From a checkpoint of a small transformer trained on Wikipedia.
Architecture: no biases in attention or MLP, tied embeddings.
Each number is 128 + 24 x the weight over its row's rms, rounded and kept within 0 to 255. Layers, rows and columns count from 0. Numbers have three digits each. The size before them is the row's rms in percent of the matrix's.

# gate: layer 10 MLP gate, 512x128, rms 0.163, rows 444-460, columns 0-127
# up: layer 10 MLP up, 512x128, rms 0.168, rows 444-459, columns 0-127
# down: layer 10 MLP down (transposed), 512x128, rms 0.159, rows 444-459, columns 0-127
gate444 083:098138147114152141136098173143132173147129171113129111144126107105161126120119101107122101131111127182094140126125113128125157154128162145172111113156159158123140116058137129119104120142105146124124127146096121160156124114152129110138151128086091133126151118135141114105134102107116145165116125093138183109127127143125114084168154134100179090100109045152136098122096104112122138149135
up444 083:086117112152121163126097180126147099128125129119146142130137108104119158180130182129119105122157131130127109123132119119106162157141149100139124107136117106104107123115157137128147064103106118107153186112168102094133110150118095136119130130184170144093141166129139106066128097136147097131133133165101148143111096094171162143154116137114119122160168126132125098123077128128119104123131
down444 083:132124138171148096156138069149136082129104100149093146142144133161136130117123114117151158080134150138110157131125167093123133116117132090110190127116095127145140149117070141090148130136157149117117118123143161095070112148145122151120157111107145181148104126120124117161125181166122123115097119117118109112127173118129130130100081115097121168111118139091108110115147124132133138103172
gate445 082:159092159114138146125133107105120092139157128112111107200167162098159145126095127130129171123111135154080130144152142183204135132129129130118132123136126107171165117147170131155103177143124129121086128139126126106151099138117109143093157113141121148124119138099140117121125095119157149160136120087107125133164130124097104130117162106115135143151135152119110076091118107165106152160126
up445 083:121117172140148127144183101170130152147137123119118145102107131187145131127159061115086125110105152140163137111080067118082097095110163146107117134115166106103175148098158137126129113122150127132143110161112122154083159133114109118117118153074120121110141131128119142124090149143115116116151106112152090125098113168096097116135103119113130090109126124134141100123165117114134140120135
down445 081:114123140110158120095065129091159093131113177100103107164118064120148144136138163151151097146170129145099128123142154121139128194133079158136080135152155111131123108098133140112164141176129155111094132117133115116123134103101146118128135140108124117120122111120085148106155132148118141093116152135096150120143128167110146150128118105076179144115114147133130150074115127096119125133126
gate446 113:099117096123143124117167100140159123151095127136124126119100122131105126155130111141146105135112205131121097119098148144131147071134092164128135124081105132127125142183142151129106129156108134112102137138102137128105169101121134137116114148135090140137104121119150105144121126134142146119131087179157161159079164123200088096116131149123137130104145166168147122160124141121111079099150
up446 109:129143112101116122168168081103133102114158114156119127125128114082123109136163144131133178084125128157123089115095136118127068150162122137151103134112109107170151143095132170148097169115141150140158153119132139129118116137136127159100083101104140119138119139155137112116135148129109156118114091113160163078093095114119132093139081129098083101170145104119144138093109116134144127167115
down446 109:136084118135137145126090110102086117104097106139117130149122118099151128150104089152143134151137139115142121143111139160108141123152147115121141175092150127110118114130119134147075116164145098114105178129135101141137121146167136156129118141098166123120149085153073124092139119093111109138099111144083119115156194130158165135143187107127158120166089081134141082137142108126138149126134
gate447 100:107141103108157137110144125117084134111113118113136151140109132099134133124125131126157126140130093151102096154125111162154180097166131072088154168148154139151082149112093173118108096133094135095121120089091172129119147130123128089139137171092123116108153117127151142152127142166117132118148085141135135147126094079170136146134158101104094104141111146131127146112165135192142144137125
up447 100:134116113159116125157140143129103118103079099141121087134088139150098132134154145102125128103089129102086132118141148115136114105112170083136112113125138152108109178130156124172132104088099122184128125150112116149082127168100160154103146140095128098117153119144143135120143138135106184110133098093112149097079141129157134132135093130115129151138124067166146091132091148132132105119159
down447 101:127165177167169134130149133155126105161144160121132076092156118135113100118131109136156125112130197122129134119072111082131149094142142122136153124108166127166155144104131119137131095106099165123114135108104142106149138122110133158140141146132141142163134113124061126147107125128169078144089136120186135124136145117174111124107147116129130125153152128153114114119127106085163125123082
gate448 106:109123120174116138104172144140123119151148152115135160145142148183105120116142110141125127131128152150093091159149103143099148080078166136084151141094104172119140152139156183088099195142142118134130109108120135144086155144135085129108130121111135121098103114119118127158119120103137117106141122137139130101090104108133076144123112107103129105139135128088122106171131099178141128153103
up448 099:141094126077054138147137159163117119142118133135096171114140129119121119147140126134125122133106102129154124153126146126099168091119091138115128098099149128107110124137125130145141161124127108115143165145160121142136156113148126089115124129124113115098157200097126159127090117083145155129135187158146154081153111138171128162144143171113104106147111098122160138120130158143170147174127
down448 097:142142119126117118136096107122144101141118102095116109121063116135131085137153160118103108120116105158180081156116116155115139128174170180168147121127131119146147133142167124117107088166101105111146144161108148124155090111137127094169133086121090078096133127133130150148136128139163104144097128166130115111161117146126121106129115142117093124127144123116154163101152157120171150147173
gate449 102:134126097101137085166138165128112151147114126127122125098151119130149173141154127131101151107156119112127097114140135131077140109091130077132110122132118160135144139118125156097097131143129096162177119120146115105129089130126140099088179130161116100159086151144108143125122124110094135134180096126131128153135164104118122146112089094101124123124097110126058089089133117170133110177137
up449 102:112138075089137097124152115097108147125127176135107164148122128152148108095111128138082084133158131132108168126140085144142138072148130119127080133129110080106140137123118119127122159128171126130139088153081137090121147132137141148080165122139143116124132130107113121086146160176137141105138093129127097138145147149088105165122103121067127136130118102128142088172105122144131131143160
down449 101:115119104147136083128136145145142122111141142102122117075104100150112132153100170125092116115097159174153121152109103100123137132139106124152051139129113141075112104123102140101132187176156133119128141180110124087097128109158127115107140160123151115138097137137138132107153111115130110107111153104156112150111101111096093126129100111120132117132073091095141091136098105136153123106096
gate450 101:126139159125141098106148137135119102123125144151120118091068133117122108104103124123142148150118147124127111120126106159156135124100122123128140112118140117141149100144059108118095080127158095151137113149167084120099139168166100141094149136145129064082093136136119128130150108145126139126166137158134129135105101108113102095127088123125151153128219106140135109115121155140164127171154
up450 101:153111127109129111097130111141139139134085113094103134135110154095124135127106110105137118119091112090143132160103114125174141159126120097138130134110133157166139089120147110168102091104115092139138103132142088151099145133135092105130121155110110135113098181048137116175175157128159129145164144130108093120155122092151136098149122092103104133114166114154116071127118133139118155151106
down450 103:144126099129157101128143164136097192149147122108102142137142130087138122076147145080138112118110100129144170129143127121090131106140133098149045146123114123143133124149145116120108126099126095108111155123165088139105126162142129132136133162113129111133115161124183090129154168164111103127127110119135117075131099101118133150112127105170097105075112110141114089121105131096146155134148
gate451 103:113128112115107091111135143111107137096112168147142118142123118091091137122116166141131154150090143133133184105108154096114143102133109150152155139144130101141115187136074149097127140106106140144128108174150128119121136148164154143087094143099158141106106105155154108104098158113126109071098105110163119087121129160157088133150132122076143133120151128094141133089113167121152149126101
up451 104:143140131143125150160108138117117124132131144122146169119122128098131135107105146120098135104163172156149157125131097122112137140151086107116136142161134106104145120105084141140163174145096167151136177137105110099122128169133084104154139107135086114107139115145098103109117107098140082130161126128125106110128127119074083150172165125091164191130134132115150147093174133115132115098093
down451 105:187126117117171132117168168106121122204129102157122144112145143111159149108125109126115123145139115116083101134119131106115109130118117172144134139139132103087131203140098099101139117120127174143098125125167129116132086101128167109101118130153155113129124114132107107130116125162151122104139170133107117077119108141119117124117089134163089126158131090094150179138147157102154133136119
gate452 096:106139152094123150160132109120119105158114139135129106109084134117112124107135130119165093113121126073074103165105126086136129096132139125128142104117125111089137148110138159119112087116114126138169074152159125120172170113092204106087165136131134111123092105104091129128126171133130138107136178095160087117127147118130145145103153122093132099164099112128128142130120123118120105121102
up452 096:109134133109081147132107142113118137160139137150120117156144146149174114122115128165134146098118129130118106180152085127112145110124135153131128137109124152128169105095106108091164150097145102115151132106123140188164117071127111165099077100142095171116142165143089113128120153144135106197181162126168144101135136134133113128115126096142100120134143092132149142136122086104149132127141
down452 096:113127138136114146152136098175126160097170138138127107112143122108172112179158145180111111143170163160131155143118172133144110132129093120105157101167126126161143143158127118134114124161141119128141093176146123114131136138156119134159122122159110126111122155107124144160148168103129073104111116109083139103080105120108152120128086152167111108149145147109161133114135128094111111182165
gate453 093:126132136125150135149147166126159123188144121122091118113079101152114139126105118101126131133127129133090138139105123143162114131101119118101129099118091141131145141104086121140109125166121116151074115163093136153149147130122080124104141131077103102125154127136118091167100156132133164101091104098178130155130134145134114166141100124115103174151152189139131119154102123169158145175148
up453 092:123115131118103127117085110143117126107134155135115160100102104134123128082127104145137131168152113118191070139160122095106152123107132116109135162131109136094111166111104133120120129154134149135118124096146112106158090118101114146164134137103103172103147141104104112147080134154139148102114138159123116105098157122114131154124137190086131115144077111096149129101084150130110082099081
down453 092:156115149146123106125174141139153090141151138149150151147130138095188103124134117128149146111120156116156122100087127106134125127112133160106189112112133140152143146140136088099123162112132123137109093141103151144114148109145146084106113130142121095164172180140142084078146145136122115118116133134169175146070132160164140096130097140151113143143140113131118120116166104067132124116152
gate454 113:123096128158133146100155139203103091136137134179141075127106092111071114131157121106120107166129164141115155147117155141175151131142145110097143127144115142097108121154135134128118097148128145125187134121109169124103143138145118117122148133112143131137085147110117171149143112148097129088156134124130120149137157109132082170120101121092107111110112125147147122106190138116155153107098
up454 110:084128192115117139127159121175141160177083092123122063116135117165164140144115123112138108118112111136118131101113109124089128141113070138103119138141133094148088121100127114109123136119105120147131163129137110116163096097173117131133138099136113108135159134160147100131135105152116119138094164083121127147139118176131112090123155109129125156115093147072150077100114138152121124136115
down454 112:088099149089086105117128148104118137126118131149143162144105100104086144100127161095085118101068113129121114139101122119166128099158125168166137134136133126154069159096148142129146119138105118103151158149112165123118133139134098123128119084163115125081139107156134114092145148114151135140165137137109148100167151147127165122138168152094134107141097156144148095159135127149124135171163
gate455 073:122121138113167131098128133144110077109142096112110139075100118101135144098123131138112136158145142129155153151122114135134117143088131098123081162101113141131161117128079131152145127088139136129129121115138111111103113107121152110074142107096139105140189140162126112145116136120154129123114129174116123138117130154171113121116130147179114079217135149048126117141119145108123129136121
up455 082:171135149126132116138145094119151125120168116174120113133120167124206102122130117120146149129090167083095092130115133139095104096122129152117111110129169134118120127151134126143147111169169138072123107102099122129090131107157105123089129150140117146140104161119146151091134142094130139145108165127121123120074144127188111154140109128132147136114143145170139089136122089091136093156112
down455 080:106152123178151140125141119122114089151123111133107095140131141138128138139118133161131091161125102130130121127121069101132129106132123116141079149153118140146142136152095087170117116118145109165157123172106127121164133107157162158132112123136167133143172108126096130126090122096115139156151094119130089127143160151096153087120183079160120120111145127100136150124101158123051160146111
gate456 098:062099148127094128120154106169147112075116108133175111157157126147099131158138082159140125088117118136117102096101111172126134077125105124113156106144091118132104170133121136135116122147074168151105086145173130086077163124124141137096144110136130125104142123147113109142137170117132110127153121090150122123139134109126081122133122107135128125119133105152118156135155142125150092170149
up456 092:130144140135134103105083090089130147111084102120132147164125136086084126138148144100169090109113133128103183133114125143111158149147147113143132102119091078104138113094134128089139138138155124132151106153128118082145144109126142124119108122103140119120131142130123127153121161138151143117113115136149149138100177120122131204083116139111147151148172127106129196160175163134117099150113
down456 093:108137111138108112182121164165123107109119098121131109152126125139082100121164113137169149123088109115134120114111108144106116127129117130154108107115089105166084129155152127181145128133117166132152071143158126123125117145116129103134140143131103132122137115119164100118138133151142104085105150082163151144137122107133100055129131136204152090111147140119087091148118154126131140135166
gate457 088:129131086164151162105104131143142110136104094169099138131134143131139124098140155104160083112150168083135103142123138151160153128137109159088118112095142165133116136136095130115102159120112096109124087114103107127177105142150162144130133131138176117194112149107140095121109120137130131110115134145172157103164145101127119129170087123127163137106129165086116162159121128141122152095089
up457 095:094137121143088119139099140095104132106140125136131131090113085061130136168181157176132105122133099132158179143154114137118151160097142143145124088126110159150152148147124116169126137144095136139111133132099145171132109111150130089120091140115141122066140128169131137131095132133157130132090120173092122123151122120177157110160155136106137136126129115109107152124080156112107116162138
down457 097:103079145124115135124134132122162137077192156093126123116109106128090122150087163124096123114097159138154112099153152119075093145106143104137099161138178102127124161093138138136113122168090168130128103087101103133126119143144137130123154122095112131132122114147128113097163121153172123152122137121109172152100134143133097160127109140154122124173138133166167139151100103152163120141109
gate458 105:114104127090110101100127125146127072143133139132161109132135123169143124143161117135097079107123137137103140170148140178148149111156148110128132120123154085129149142145094147123130154126098095127203118117082130149139167107149148144150166124146182121144132133114130113101153105109142124085097114142124098079153131139103142093147151087118147111101174145098138151119120125174164132126127
up458 106:083185133163132153138128108136123168134144079141127123130114151093101097083143112082137109146105162163124122126132147121117137097160072130102121135129124154097085172102146131125121134091064086130137145157124145159124123170151103141104181143121173122128132129113170137148117129155110113144106133153096119121130139138074125143088171114128104108116120125111096126124090141118133126122127
down458 106:094079103100103162121142136094150122117144136141128099115143098137106117067119140176127121142146106155143103145093127130112140156127141124131133117094129129152120139126137144113129080150118126141173117106131115155168093136113103138113118126115118089088099146137143148123179168146110136186166116101124150173135124160098110138086107146112145122119105154151118057125162103157092115145162
gate459 100:172179124142126089131133128151139107121132131128177122078119132136093160135100129139107161106171165175160126120110112134139133111128144152133136149134141106130137133105102166128147167181101124160108138129161121156120151144155165103139121102127105125111160120141172132128076072107132105123121125166143184137130135144130126099151114139082129161157107100168117148130138085126161137171126
up459 097:125164124115129147121096119125131108137109112082123069096150094157123164121137134100098140103136092136157111124128145110141118074111163149148107100075118117094185118122151141103094155162097174159112095149150118103138123131098125127145127146127125101160111061079160130130165113133124138148132128078145107125145101125148163125094125128136142128090126099133145122119133129126166142148173
down459 100:115146120098163133095100106157144147130103144137147148116116119128128117182125118106154147077124128151099153124135087116123117112132143097183160140097145164155152178145151155124082176106141128129120087131132135105155166137172116130130126111143149127147136153151194131116067132103072111102095159091134124113098139144110135122126140139161146109180135131155125116118143103139108134101130
gate460 108:137062146133126127119082095111122149149117123169146128116107130125140150173154104117169137143142120148096114157141147112122134088135115135078142134065117121134119116118161135115103160121133102097102141124129155108165130139120118089095126117134150134075083138079169168132128145147181127134121131112129085132123126115115119181071108092131141072128139128137113113135129112148090114150131